config.toml
norm_eps = 1e-05
tie_embeddings = true
init_std_o = 0.0279
lr_head = 0.0106
decay_fraction = 0.756
decay_shape = "linear"
steps = 3864
dataset = "wikipedia_en"
Each number is 128 + 32 x the weight over its row's rms, rounded and kept within 0 to 255. Layers, rows and columns count from 0. The size above them is the row's rms in percent of the matrix's.

# layer 4 MLP down (transposed), 320x128, rms 0.178, rows 158-166, columns 0-127
size [116  92  93 104 102  95  85  99 105]
[[ 83 123  91  86 182 131 144 156  67 134 129 134 131 127 108 181 124 134 157 118 137  50  99  96 154 148 147 135 134  94 123 178 117 137 163 160  89 143 101 104  73  93 126 134 127 124  68 149 134 126 118 131 173 141 108 139 107 127 139 173 114 115  58 133 135 105 106 141  87 133  98 133 182 174  74  97 158 168 158 108 152 114 169  86  92 171 184 199  73 101 130 128 165 109 122 171 160  93 122 104 105 128 139 126 181 110 112 125 130  75 127 129   5 145 102 154 109 179 102 149  74 126 139 103 115 166 105 147]
 [136  87 135 122 177 103 193 168 118 109 196 175 119 102  81 115 140 140 110 143  80 184 157 150 136  42 128 111 158 101 128 121 121 152  93 188 105 143 154 198 168 131 172 139 153 141 103  96 140  99 132 150  87 121  90  93 106 144  92 107  78 154 194 132 114 156 152  94  78 126 141  96 180 121 147  86 125 134 176 115 114 163  84 111  57 140 137 115 128 161 155 143 130 122 133 101 114 175 128  85 138 152 193 157 146 159 108 110 147  61 117  88  39 120 152  83 153 120 154 139 100 156 106 127 141 141 139 113]
 [103 117 104 189 186 104 100 149 124 118  87 116 126  64 143 110 150  68  89  95 102 122 176  68 142 137 147 132 164 108 165 154 103 102  66 106  90 113 166 118  73  82 132 125 193 122  52 147 125 144 151 149 109  87 146 142 156 144  64  82 122 125 128 128  82  83 142 167 127 147 142 112 121 151 126 101  68 108 163 155  68 120 155 157 106 146 162 199 122 125 109 141 170 103 129  98  92  99 139  96  85 116 148 155 156 125 160 138 111 129 149 121 214 105 182 123 189 123 127 172  90 116 148 149 118 161 138 166]
 [132 162  72 139 103  85  97 106 132 157  98  97 110 108 127  69 148 158 145 154 109 120 102  90 114 112 148  85 134 134 148 155 169  85  96 176 146 121 119 117 103  88 181  55 102  96 174 172 114  57 155 152 136 135 128 126 125 119 121 128 130 140  59 157 146 145 133 130 127 126 114 155  70  91  87 118 217 105 109 145 150 171 142 170 174  82 105 163 117 105 182 207 131 169 107  97 179 146 144 149 201 138 148 130  94 122 180 184 131 134 141  83 143 104 202 126 127 149 118 112 153 123 161 170 112 139 112 107]
 [ 96 132 119  92 104 187 173 154 153 158 123  91 158 115 104 112 124 118 136  96  96 172  66 170 168 122 123  77 155 116 178  77 171 183  96  95 149  98 147 111 150 104 154 104 105 134 142 158  90 186  99 153 163 124  85 155  90 160 117  95 114 137  85  86 155  90 142 105 138 151 136 136 147 168 122 152 173 124  96 178 132 111 137 186 140 126 123 128 133  88 125 159 151  55  92  79 143 125 198 164 162 157  64 187 132  73 104 136  99 138 183 193  96 113 109 117 110 135 101 169 131  86 153 129 168 152 120  87]
 [157 104 124 193 123 108 104 127 130 169 137 135 121 128 116 104 180 149 156  94 119 153  96 174  96  71 160  76  57  96 160 168  75 199 130 135 151 138 103 130  89 139 152 163 108  98 133 148 102  74 173 109 180 134  72 153 130 150 150 130 106 155 101 128  90  99 153 130 130  98 128 132 177 149 131 116 174 140 111 114 183 124 159  93 125  84 164 157 148 111  73 136 114 122 122 197  88  90 129  65 130 153  78 127 162  96 161  78 128  71  92  60  59 101 129 123 134 112  92  94 145  77 127 116 126  85 108 115]
 [136 118 166 153 107  76 132 150 180  90 159 126 136 135 132 125  67 106 109 143 147 139 132  71  81 166 131 124 165 127 126 164 152 125 132 126  88 142 102 130  83 114 116 138  96 159 171 124  86 183 130  74 154 121 129 129 156  59 152 187 135 133 131  56 114 118 122 105 125 150 139 131 167 160 152  85  67 111 101 185 159 173 133 100 154 140  96 132  64  80 103 172  94 141 193 150 110  86 163  90 211 169 160  95 175 115  57 127 144 177  93  99  76 119  82 115  88 148 154 106 136 132  93 135 127 113 112 118]
 [215 131 134 151 129 214 109 147  90 103 152 162 112 116 135 158 127 120 104 133 184 127  98 215 117 132 114 112 137 117 110 128 179 195  59 172 166 138 213 157 102 116  77 129 110 162 166 145 145 141 103 135 102 182  73  98 153 158 125 141 105 140 145 142 144 131  92 165 118 115 131 108 124 111  94 145 157 121 143 175 105 107 116  95 117 101 165 134 127 102  83  76 101 143 140  92 127 159 163  82 141 147 131 101 170 103 160 189 149 130 103  77 111 124  50 154 164 136  98 156 120 138  59 155 161 118 132 143]
 [163 176 168  59 151  66 146 145 132 101  84 135 158 135 117 134 137 173 118 134 178  85 135  73 221  94  80 146 135 137  82 131 168 178 170 107 108 152  59 172 155  86 136 168  86 176  96 103 134 107 134 143 183 128 107 107 149 105  90 110 135 127  94 148 111  86 153 108 118 114  83 121 160 117 170 129 120  99 116 179 139 150 123  94 144 140  76 145 147 118 150 139 158 176 103 123  81  96 102 101 127 113 163  84 127 170  99 165 198  97 101 132 124 129 132  65 144 100  81 188 106 130 124  95 103 127 155 145]]
# layer 4 MLP gate, 320x128, rms 0.154, rows 159-166, columns 0-127
size [101  90 103 105  97  94  90 107]
[[165 117 118 132 118 174 205 125  72  93 152 134  84  86  89  77 160 145 122 147 137 151 125 106 212  56 109 125  86 114 171  93  94 169 128  43 119 168 155 175 131 130 171 176 161 178 117 169  83 150  84 150 141 177 146 114  96  84 153 113  88 130 122 151  80 119 198 113  86  92 151 134 100 130  91 112  54 146 134 118 132 129 140 160 118 105 152  80 151 173 111 102 156  70 108 107 181 142 105 126 116 127 157 151 111 154  97 138 109  93 117 168 145 131 107  95 115 138 107 111 123  93  97 143 125 136 111 164]
 [170 166 138 139 121 132 148 143 127  97 149  98  99 146  77 140  59 164 105 156 142  98 120  81 116 110 176  91 130 100  86 177 120  41 118 128 159  95 195 145 121  66 180 103  89 114 165 134 144 133  82 176 161 123 135 153 158  79 131 129 137  90 152 166  53 146 111 110 127 160 102 177 111 105 125 162 129 181 176 163 100 136 163 139 137  88 110 101 120  71 105 118 141  90 116 162  85 149 162 104 112  98 100  93 164 190 129 139 151 170 130 158  59 160 126 136 138 146 119 129 112 106 164  68 166 159  82 131]
 [109  98  77 158  74 118 100 135 123 121 109 109 106 128 120 114 104 134 103 177 106 106 157 125 127 115 182 182 133 169 110 111 158 129  90 146 118 139 153  65 140  36 133 170 137 121  99  84 171  82 106 139 138 125 108  83 153 108 132 121 134 146 101 179 124 123 104 160 164 153 130 183 122 104 144  98 113 139 129 153 171 180 104 151 173 126 130 132 112 163  49 143 157  66 117 172  65 124  77 191  92  83 141 104 125  64 125 170 147 125 102 141  97 110 106 112 135 153 162 120 111 157 141 237 109 162 101 170]
 [142  94 127 162 181 154 135 167 140 143 154 122 183 166 131 155 161 140 123 107  55 134 127 140 198  92 129 127 118 102 139 113  49 145 115 130 141  91 115 122 130  44 143 151 116 169 147  92  86 142 127 113 120 130  87  92 174 154 145  43 143 152 134 158  55 106 112 124 120 114 126 143 192 135 148  76 170 112  58 143 142 142 102 112 104  76  94 113 130 131 146 150 118 106 152 171 121 158 127 151 151 161  67 103 172 149 112 128 183  95 146 123 155  98 121 124 140 117 120 104  44 174 140 105 149  61 173 106]
 [119  66 106  61 122 190 130 153 169  94  95 113 117 123 134 107 141  96 132 129 137 139 129 121 123  74 157 101 134  70  91 163 138 109 129 136 162 157 133 111 121 125 189 150 141 169 145 164 130 153 113  84 193 135  99 128 139 172 128 204 193 129 148 113  76 133 160 125 109  79 140 109 114  82 104  89 178 139  91 112 166 107 121 150  97 115 115 181 129 118 142  78 122 107 150 108 161 109 120 120 182 178 155 151 176 119 120 196  70  80  87  74 130  97 115 114 164 101 142  60 150 124 148 185 166  96 176 151]
 [126  95 127  81 147 170 168  82 137 156 167  94 100 148  85 115 143  97 162 162 160 164 181 123 110 169 119 115 105 131 132 116 130 109 173 146 148 119 122 111 169 109 192  67 183  99 110 150 119 147 127 105 121 131  57 128 140 128 123 121 162 119 147 213 105 131  94 143 210 162 142 139  96 109 139 124 170 116 114  94 166 129 144 140 161 155  78 107  88  67 177 150 132  82  70 177 148  77 116 107 130 170 104 155 164  66  66 105 105 104 148 156 136  72 126 103 118  84 179 137 181 114 117 151 153 129  94 154]
 [ 88 119  83 133 182 158 140  93  97 141 152  90 144 185  83 147 112 166  95 185  96  81 140 126  80 145  89 173 154 142 116 100  86  90 166  84 116 100 111  91 128  92 126  80 150 110 104 124 148 128 130  67 119  80 123  95 109  93 103 171  78  83 119 129  84 157 115 193 137 109 135 180 126  99 144 111 167 160 140 169  86 141 125 133  68 189 136 128 138 149 101 133 153  91 121 138 114 168 127 212 136 130 115 155 100  77  99  96 114  62 107 113 126 120  88  83 123 144 170 129 148 155  61 125  85 129 116  76]
 [136 103 125  92 149 102 177 117 119 134 144  75 176 136 142 145 141  84 155 159  78 121  76 168 135 157 125 114 100 170 138 109 167 142 180 107 108 135 165 106 103  86 137 116 128 135 115 156 137  52 135 143 123  82 123 148 116 142 123  91  87 158 121  76  71 167 110 111  74 172  32  62 127 101 185 139 118 154 103 130 149 130  96 116  91 142  93 131  74  75 146 144 120 114 155 143 104 152 161 103 206 115  92 117 173 190 132 141 162  83 149  91 131 160 129  77  84 122  98 143  91 105 196 154 143  94 124 132]]
# layer 4 MLP up, 320x128, rms 0.157, rows 159-166, columns 0-127
size [ 95  86 102 102  94  89  95 106]
[[165  88 110 168 130 123 144  77  83 112 134 126 128 151 135 135 150 130 156 160 134  86 102 184 113 146 133 135 149 127 165 196 186  87 163 100 105 154 110 127  99 121 146 123 125 141 155 188 115 135 150  99 149 113 169 176  74 139 133 115  87  75  28 129 156  87 169 113 158  86 105 120 162  97 108 141 123 199 102 133 130 137 161 171 103 137 142 135 163  94  76 104 168  96 109 113 149 114 183  95  84 172 152 172 102 114 144 160 102 149 158 142 128 120 136  44 114 166 113 112 149 148 143 117 186  92  52  88]
 [173 177  97 105 159 162  78 120 157 180 141  70 109 132 148 128 135 100 138 158 159  91 110 110 142 138 135 153 148 162 115 144 147 122 102  86 166 122 101 125 150 242  94  71 110 158 201 167 134 154 167 120 161 124  95 114 169 152 172 163 159  98 160 142 122 136 130 123 125  36 106 112 164 161 152 173 105 151 126 120  85 137 143 167 138  62  94 134 154 170 144 104 129 176 158 151 147 148  85 125 142 185  90 136  93 133  89 163 166 101  78 150 127 105 133 151 110 189 109  95 172 149 128 105 165 109 118  95]
 [141 137 108 171  62  87 102 174 170 125 189 147 169 220  97  84 186 122 121 153 163 140 195 103 162 127 135 110 156 201 108 114 148 177 135 175 102 150 173 164 116 121  91 159  61 149 123  87 111 175  94 124  94  89 159 154 151 144 119 151 152 130 149 134 136 113 113 115 195 173 169 128 122 177  99  76 128 152 152 126 120 174 131 165 119 108 133 213 113 137 144 167 128  94 118 168 128 172 157 128 165 125  83 149 143 123 104  73 105 128 145 163 146 108 114 137 168 116 152 131 168 133  85 137 120 116 153 143]
 [ 65 145 130 190 138 113 153 118 181 151 140 195 149  94  95 158 105 113  85 107 114 118 157  93  83 176 167  68 151 104 100 118 125 207 147 111 122 194 137 131 195 160 100 169 113 146 127 141 115 124 148 127 194 159 113 160 114  96 123  97 120 147 122 132 156 148 111 138 114 132 128 154  91 103 111 121 112 140 108 136 101 134  95 153 206 145 203 144 149 150  84 135 119 158 159 114 192 150 103 196 184 100  84 125 152  86 117  73 135 102  94 107 106 171 119 114 120 157  45 180 110 123 143 131 149 138 140 116]
 [149  83 119 191 125 120 161 136  78 108 110  65 148  65 119 118 185  99 138 113 133 123 107 186 132 129 108 181  71  99 189 177 121 132 133 114  91 158 142  82  74 131 215  83 141 105 164 140 106 112 141 130 161  69 100 140 124 133 110  60 138 114  88 114 157 131 158 125  73 136 145  97  96 154 100  86 202  85 145 165 157  53 143 168  85  93 145 142 142 115 123 113  98 128 123 167 127 162 154  71 118 121 129 158 145 131 125 191 134 152 154  99 104 132 161  71 103 119 126 127 141 114 141 154 158  85 127 150]
 [123 120 152  61 151  77 107 134 114 168 102 109  75 141  89 121 198 161 151 151 131 104 121 167 123 192 137 208 122 170 139 122 130  91  88 127 124 139 122 105 137 169 147  99 216 146 132 159  53 113 117 151 123  91 136 112  72 171  55 121 153 133 146 155 137 131 118 114 195  71 107 126  99 115 120 174 137 140  91 135 169 124 126  78 138  79 127 133 154  57 128 145  90 109 146 181 122 102  78 123  89 126 150 151 149 157 110 107  66 139 149 119 102 169  90  85 109 131 118 173 144 122 119 122 128 100  62 125]
 [146 154 101 141  73 168 150 187 169 135 119 114 105 143 102 124 147  67 136  84  99 107 145 107 150 108 178 176 118  97  96 153 133 135 133 135 157 156 101  71 138 108  66 169 128  97 114 107  76 121 172 200 127 204 159 144 192 121 152 136 108 136  83  80 124 108 133 149  90 126 144  60  79 143 165 142 129 117 111 123 145 131 141 127 210 136 124 138 148 168  96 137  69 132 143 127 128 143 177 104 105 128  83 200 134 151 126 113  81 184 129 109 181 117 158  89 148  92 143  77  91 140 163 122 105  64 118 149]
 [143 126 190 133  42  92 124 121  91 170 129 101 161 116 158 109  76 126 124  88 135 124 139 190 177  86 140 140 127 118 130 106 140  85 176 125 196 121 132  93  99 107 160 185 174 113  78 150 123  77 141 137 136 123  98  94 125 113  80  89 128 168 161  85  65 165  67 132  50 154 115  68 127  80 119 165 149 128  90 194 148 123 129  95 195 147 134  76 107 163 135 106  75 137 120 119 182 122 117  92 107 108 112 129 114 136 150 145  90  85 128  92 115  71 118 135 115 113 123  96 152 142 174 133 158 128 138 123]]